From a checkpoint of a small transformer trained on Wikipedia.
Size: width 192, 6 heads of 32, MLP 768 tanh GELU.
Each number is 200 + 40 x the weight over its row's rms, rounded and kept within 0 to 999. Layers, rows and columns count from 0. The size before them is the row's rms in percent of the matrix's.

# layer 6 MLP up, 768x192, rms 0.108, rows 222-255, columns 0-47
094,168,210,259,299,239,211,235,178,212,158,187,167,195,173,199,210,212,134,221,183,221,231,191,230,258,226,146,206,218,147,158,258,171,206,245,186,155,263,180,132,185,203,189,138,187,188,208,150
089,179,180,180,124,185,135,250,199,173,165,197,142,178,259,227,233,184,153,215,154,190,237,207,195,143,155,228,198,239,216,151,214,174,223,224,152,196,66,232,219,205,244,263,304,202,217,139,261
078,248,115,207,198,268,200,201,234,267,200,200,162,142,201,176,166,152,165,215,106,203,223,206,236,212,174,168,193,208,215,217,205,286,219,218,182,136,212,209,175,238,167,272,194,211,167,98,219
116,181,175,191,226,245,257,206,227,180,290,140,158,142,186,234,198,197,238,225,231,195,225,165,214,246,163,210,200,152,194,231,199,221,185,274,130,142,223,273,295,220,231,181,156,218,228,191,202
117,214,128,177,167,265,137,212,228,149,177,229,189,240,187,284,221,205,185,181,160,244,221,244,141,191,247,228,242,228,212,152,249,219,187,318,209,197,199,168,270,206,265,200,240,231,256,225,156
106,253,144,153,188,208,130,237,192,204,230,219,193,164,241,215,221,207,228,267,140,156,161,183,258,196,200,268,190,157,202,250,274,245,219,229,191,175,232,161,247,216,254,192,225,179,218,177,215
079,245,203,160,240,251,242,207,173,206,242,223,149,191,186,209,191,236,109,121,305,185,195,156,139,234,261,124,225,327,218,201,206,264,266,209,209,87,245,203,176,174,192,240,178,218,267,197,257
103,215,167,253,215,135,201,274,180,169,205,146,186,155,281,254,275,202,236,183,288,249,223,202,220,235,184,185,164,229,205,115,220,218,216,165,195,194,240,191,188,187,172,193,246,227,181,186,102
083,254,160,213,229,277,163,296,192,203,174,176,221,234,195,217,196,185,218,174,254,167,290,185,189,164,235,226,206,196,195,86,257,171,205,205,208,185,227,226,185,186,144,199,192,198,193,261,184
096,214,168,172,223,163,176,217,260,260,274,175,199,170,125,255,199,210,241,193,271,259,200,161,203,137,231,122,207,183,195,204,200,280,208,188,251,225,279,213,249,217,221,189,186,162,274,221,188
080,159,167,185,229,210,181,206,188,241,202,237,275,165,253,210,152,187,95,84,220,186,248,167,223,207,163,126,228,230,146,146,240,191,181,188,280,197,202,173,171,259,174,185,225,190,221,228,169
103,167,189,161,199,211,149,224,166,191,201,198,145,176,181,235,202,212,183,211,230,204,150,176,280,255,179,139,194,209,224,232,249,216,210,228,197,212,228,189,139,149,184,174,263,240,237,81,145
075,217,148,222,198,124,121,214,244,150,155,224,241,175,251,211,169,220,225,204,121,183,142,280,253,250,159,157,164,165,217,180,191,315,225,200,197,132,178,153,226,195,203,240,228,245,221,138,276
080,252,181,171,161,172,250,255,189,163,164,202,143,158,223,268,223,168,203,135,270,225,239,285,191,206,187,189,186,213,178,120,241,205,211,232,109,221,169,159,225,255,222,278,180,215,259,250,209
091,179,206,184,232,168,157,276,192,236,197,178,247,227,126,217,156,190,212,257,141,194,171,188,239,204,223,221,193,182,253,198,197,169,218,89,120,209,171,157,175,128,210,214,185,207,164,146,217
092,233,164,222,173,204,233,216,249,281,219,188,235,138,199,237,203,219,226,185,173,152,192,243,197,285,233,205,183,217,189,137,173,173,260,150,167,222,223,145,261,287,172,173,154,218,223,175,109
110,185,151,133,164,209,174,198,273,143,244,192,187,176,221,225,222,209,247,187,174,147,145,203,237,211,186,214,216,214,172,197,223,208,198,217,202,140,293,186,235,227,163,236,136,233,186,184,147
101,154,201,187,261,263,208,257,211,108,150,178,169,180,182,211,249,222,270,174,263,281,202,210,187,213,179,171,182,180,258,144,233,195,170,190,220,171,242,172,136,180,161,120,160,199,220,206,179
093,217,207,187,184,230,136,188,275,138,198,193,169,252,157,230,180,150,316,238,208,266,145,197,270,188,201,175,153,195,231,238,205,205,221,207,248,232,228,247,297,171,236,131,202,253,314,205,203
099,228,227,152,183,199,201,220,290,218,229,225,178,155,191,195,145,189,229,242,214,232,189,210,204,172,211,190,254,218,206,226,191,254,186,251,215,168,199,189,201,199,270,236,174,235,299,121,169
113,206,149,236,200,204,149,305,248,224,212,224,204,209,195,161,235,187,169,228,198,288,191,219,244,210,153,192,174,197,184,172,218,126,178,210,198,193,181,174,186,207,163,195,190,215,153,149,101
084,202,160,175,175,168,138,250,233,203,142,164,195,160,271,253,173,236,212,217,209,190,210,253,242,179,198,226,240,252,313,202,209,191,192,178,206,232,241,173,210,206,171,178,238,204,193,121,180
077,240,223,212,302,152,166,289,183,159,207,214,165,253,138,214,192,277,145,246,254,184,174,174,145,160,208,217,227,303,207,180,207,249,253,226,230,161,193,246,147,114,235,230,311,260,193,182,227
115,186,166,186,253,160,160,235,209,175,235,205,171,205,185,206,220,208,171,240,251,237,146,196,143,266,153,190,169,210,177,218,201,167,185,137,213,183,192,167,216,176,253,132,263,239,211,206,192
089,188,253,188,243,218,211,180,227,163,215,190,208,212,237,135,177,258,198,140,162,162,149,181,172,244,206,144,213,161,196,194,285,169,181,247,213,139,175,199,90,187,144,274,188,229,252,207,225
093,238,218,161,213,141,157,202,201,206,251,252,240,218,223,205,244,226,200,246,201,253,224,173,149,142,231,135,174,170,239,148,221,167,188,245,261,201,174,160,149,168,197,159,202,217,205,165,223
107,171,182,194,195,213,181,180,237,215,295,164,212,172,168,213,182,205,247,161,142,220,196,253,202,188,215,228,202,183,269,202,239,210,193,164,202,247,144,160,271,146,186,194,213,219,148,230,191
096,150,208,204,258,211,192,269,184,255,240,192,143,185,215,222,243,167,170,194,257,246,168,273,199,227,251,262,120,213,213,108,200,213,184,188,178,145,154,141,231,199,193,182,236,237,193,163,98
094,163,207,204,217,196,220,206,151,156,274,200,147,158,241,175,255,258,169,214,226,178,130,196,254,299,234,149,211,300,250,111,210,115,191,229,153,280,173,155,234,145,209,164,190,180,207,148,188
105,206,137,221,147,153,203,285,141,220,208,230,180,177,183,181,242,332,179,253,244,173,201,183,218,211,190,166,253,218,207,225,250,187,205,230,174,242,155,240,200,181,137,216,277,203,221,221,211
090,227,219,202,198,218,188,181,193,217,230,190,170,139,185,210,311,206,141,211,162,144,207,179,174,211,170,225,180,186,212,242,270,185,260,226,317,188,242,168,283,123,275,241,228,179,186,183,177
077,287,162,147,316,205,161,269,116,210,234,239,183,225,213,191,160,245,192,185,238,180,159,168,131,198,240,145,169,261,171,227,202,201,228,245,205,151,187,203,199,196,206,243,246,190,153,172,183
105,165,235,221,310,189,136,161,224,194,185,235,213,231,190,217,234,205,209,172,237,175,164,235,181,189,223,249,192,192,219,185,209,234,221,209,214,139,214,104,226,107,188,168,224,203,221,200,131
127,249,147,247,153,176,193,191,153,227,248,154,134,194,144,178,278,149,165,248,201,201,170,185,174,221,186,148,199,236,261,206,202,163,255,232,258,174,204,245,219,222,264,206,135,186,261,202,116
# layer 6 MLP down (transposed), 768x192, rms 0.112, rows 222-255, columns 0-47
094,214,186,182,197,199,326,181,191,174,197,173,213,102,186,203,163,242,208,249,199,252,238,167,205,209,155,264,209,226,157,193,189,193,217,238,230,154,260,159,189,168,194,225,153,153,166,258,149
081,233,202,216,262,181,250,197,170,264,218,168,229,233,186,142,176,185,255,201,221,169,133,241,203,187,214,116,205,150,221,208,208,230,278,250,229,148,289,187,208,175,157,257,160,223,219,315,203
081,188,136,203,189,162,187,176,232,133,184,195,273,231,135,203,207,244,157,201,188,207,216,194,160,128,200,220,199,182,142,196,161,203,201,156,172,270,244,151,200,201,228,149,149,169,236,195,221
121,241,235,194,252,213,98,181,169,248,205,201,243,255,149,204,235,185,189,213,193,227,219,200,246,188,199,301,248,128,247,189,188,180,171,168,171,230,200,173,163,210,248,213,221,161,150,183,132
106,198,189,216,223,227,279,153,241,204,184,201,88,248,198,162,145,170,196,263,188,149,202,201,230,157,243,212,188,240,237,180,157,255,194,259,194,189,177,144,181,181,199,130,157,236,214,227,244
118,215,146,196,207,262,145,174,159,219,158,216,208,159,112,185,186,202,272,282,214,205,220,236,179,177,193,304,166,182,211,203,183,136,169,192,204,201,213,151,210,178,173,193,182,135,188,166,243
082,194,167,206,220,208,163,222,295,209,185,209,196,210,224,209,245,200,125,219,162,152,161,270,251,204,186,197,145,150,196,174,111,127,265,171,256,246,251,209,164,185,173,210,252,234,182,152,150
105,140,164,218,172,280,215,229,190,216,204,202,152,197,176,165,161,200,196,199,168,143,162,272,154,229,204,203,234,125,180,224,201,191,91,261,236,249,206,178,223,194,219,200,191,245,293,169,274
083,155,246,140,250,264,252,243,262,152,138,160,145,268,208,146,211,186,220,282,190,145,273,163,104,203,172,243,188,233,136,183,160,148,223,250,253,227,257,206,143,191,205,139,240,114,197,173,216
100,155,200,199,227,147,210,250,207,163,159,155,207,189,253,179,247,224,173,257,174,128,155,228,214,197,172,225,193,177,224,130,179,196,255,150,168,166,114,219,178,172,125,176,179,196,200,153,227
080,227,264,161,164,115,125,197,301,151,224,228,145,214,130,240,213,180,247,259,202,263,151,260,137,196,147,171,199,207,291,266,199,144,196,212,216,206,149,222,244,189,194,177,185,181,195,213,174
091,204,124,196,160,203,221,190,172,157,211,157,203,223,212,255,164,202,192,262,163,212,150,261,212,223,173,225,101,226,211,179,218,152,255,209,262,186,207,201,179,154,202,208,109,269,188,224,226
086,211,217,184,231,205,145,191,246,270,155,190,192,204,144,215,199,150,134,196,252,177,278,224,175,170,146,197,188,218,184,209,139,92,197,188,196,319,157,194,206,174,163,160,193,117,265,214,155
084,213,191,214,154,182,222,202,164,201,206,211,238,168,165,180,178,200,280,214,255,175,215,270,251,249,181,263,208,207,259,159,154,220,214,165,240,252,252,216,168,182,216,197,174,166,191,184,213
095,135,226,182,174,231,255,164,166,159,240,215,204,190,265,172,158,213,178,164,250,231,242,221,178,210,170,238,242,166,106,170,178,201,169,195,208,243,231,186,206,216,183,183,149,159,218,213,221
087,235,208,190,201,178,182,215,267,179,196,253,247,132,174,222,214,174,236,276,134,227,188,170,188,225,259,235,235,156,262,192,187,273,210,210,323,131,208,207,166,190,229,238,194,203,265,212,213
110,183,185,198,205,173,209,132,187,187,171,185,173,166,187,182,218,255,265,185,191,151,198,204,230,170,206,226,277,113,122,126,258,226,218,174,212,192,261,184,184,214,181,191,178,201,182,214,150
106,234,170,160,231,296,137,157,223,214,181,151,125,222,118,198,238,186,187,181,214,165,217,231,164,147,243,233,200,184,258,211,171,218,226,185,200,205,219,200,230,235,186,181,264,201,153,104,189
092,133,188,219,152,152,280,185,264,204,201,178,162,218,258,205,234,199,129,217,181,178,189,176,189,170,158,198,137,279,169,197,169,182,173,183,147,235,139,204,216,258,166,196,257,246,127,203,216
096,161,232,257,146,214,175,181,155,131,162,262,252,240,245,146,193,157,200,245,121,133,169,249,206,201,181,212,165,206,225,158,151,109,196,164,214,149,168,267,168,170,184,147,167,219,238,215,178
121,183,234,125,160,173,206,213,178,173,163,204,205,190,230,94,155,251,179,203,162,223,188,181,226,215,263,164,329,293,175,232,164,276,164,141,210,209,121,200,261,160,191,141,180,180,236,218,166
076,179,246,180,141,112,246,169,201,114,203,206,222,175,220,271,187,262,195,124,222,202,197,216,264,230,196,207,141,159,248,215,168,179,239,178,199,205,206,240,113,223,201,130,196,185,184,234,226
081,189,185,183,106,136,203,210,233,231,202,136,220,168,209,163,172,136,236,191,250,207,195,237,255,193,206,300,245,191,262,225,208,161,159,164,223,213,149,192,274,222,207,150,135,167,282,205,184
118,223,170,250,199,209,214,176,261,194,180,148,146,159,222,270,311,232,136,242,217,225,113,219,225,141,158,184,194,261,143,187,276,211,190,143,190,175,194,195,189,182,183,152,152,189,179,287,134
081,134,183,187,167,202,206,228,224,197,187,244,164,266,138,242,157,164,172,167,222,206,214,186,211,139,206,213,198,290,239,170,170,226,225,153,177,207,190,156,236,183,274,148,180,225,193,204,221
097,207,300,146,228,222,177,203,284,178,157,191,194,205,220,213,272,108,221,153,205,130,145,286,202,196,119,215,147,201,196,232,219,183,168,178,189,182,244,185,188,232,179,226,161,268,215,162,273
103,286,296,166,200,220,170,186,199,117,148,187,246,236,205,236,162,226,225,248,164,183,173,180,153,190,172,181,202,144,242,202,178,240,223,217,250,247,169,213,171,188,178,240,157,250,203,206,228
101,228,162,202,242,184,131,149,200,156,191,159,182,203,282,203,208,212,170,217,194,212,268,237,192,204,206,156,165,135,153,163,213,103,173,171,189,201,184,198,211,229,246,175,195,307,208,220,235
087,216,260,212,214,142,171,191,205,160,193,122,164,241,160,131,210,178,194,151,210,163,225,198,203,157,187,184,164,198,180,202,230,203,285,170,236,197,279,290,157,198,191,202,211,199,73,173,248
102,166,228,154,288,230,174,188,236,291,214,205,207,193,230,176,248,284,194,275,164,213,209,235,170,181,181,258,237,189,195,147,242,119,122,244,207,214,228,219,242,284,217,175,143,213,230,193,230
091,207,176,149,186,285,210,228,251,245,155,243,196,166,185,220,115,182,209,185,216,191,237,200,227,192,185,119,190,253,230,226,162,165,214,230,200,217,191,158,170,222,144,137,165,75,155,209,146
076,201,219,171,202,198,142,180,229,176,245,197,198,219,164,190,214,211,238,151,203,218,181,251,197,181,146,176,226,182,218,137,50,172,250,174,212,217,237,237,235,211,216,283,251,274,203,156,233
109,142,226,192,175,265,186,178,217,147,204,282,208,165,260,169,183,164,191,185,225,268,209,231,198,234,203,107,230,149,260,129,200,169,275,163,187,166,174,162,235,232,199,228,118,212,258,239,210
145,175,166,132,256,194,244,236,195,210,217,165,155,199,222,178,211,284,144,247,188,214,208,283,114,157,175,140,224,241,177,124,218,143,188,210,179,215,117,206,187,278,239,212,199,183,195,158,183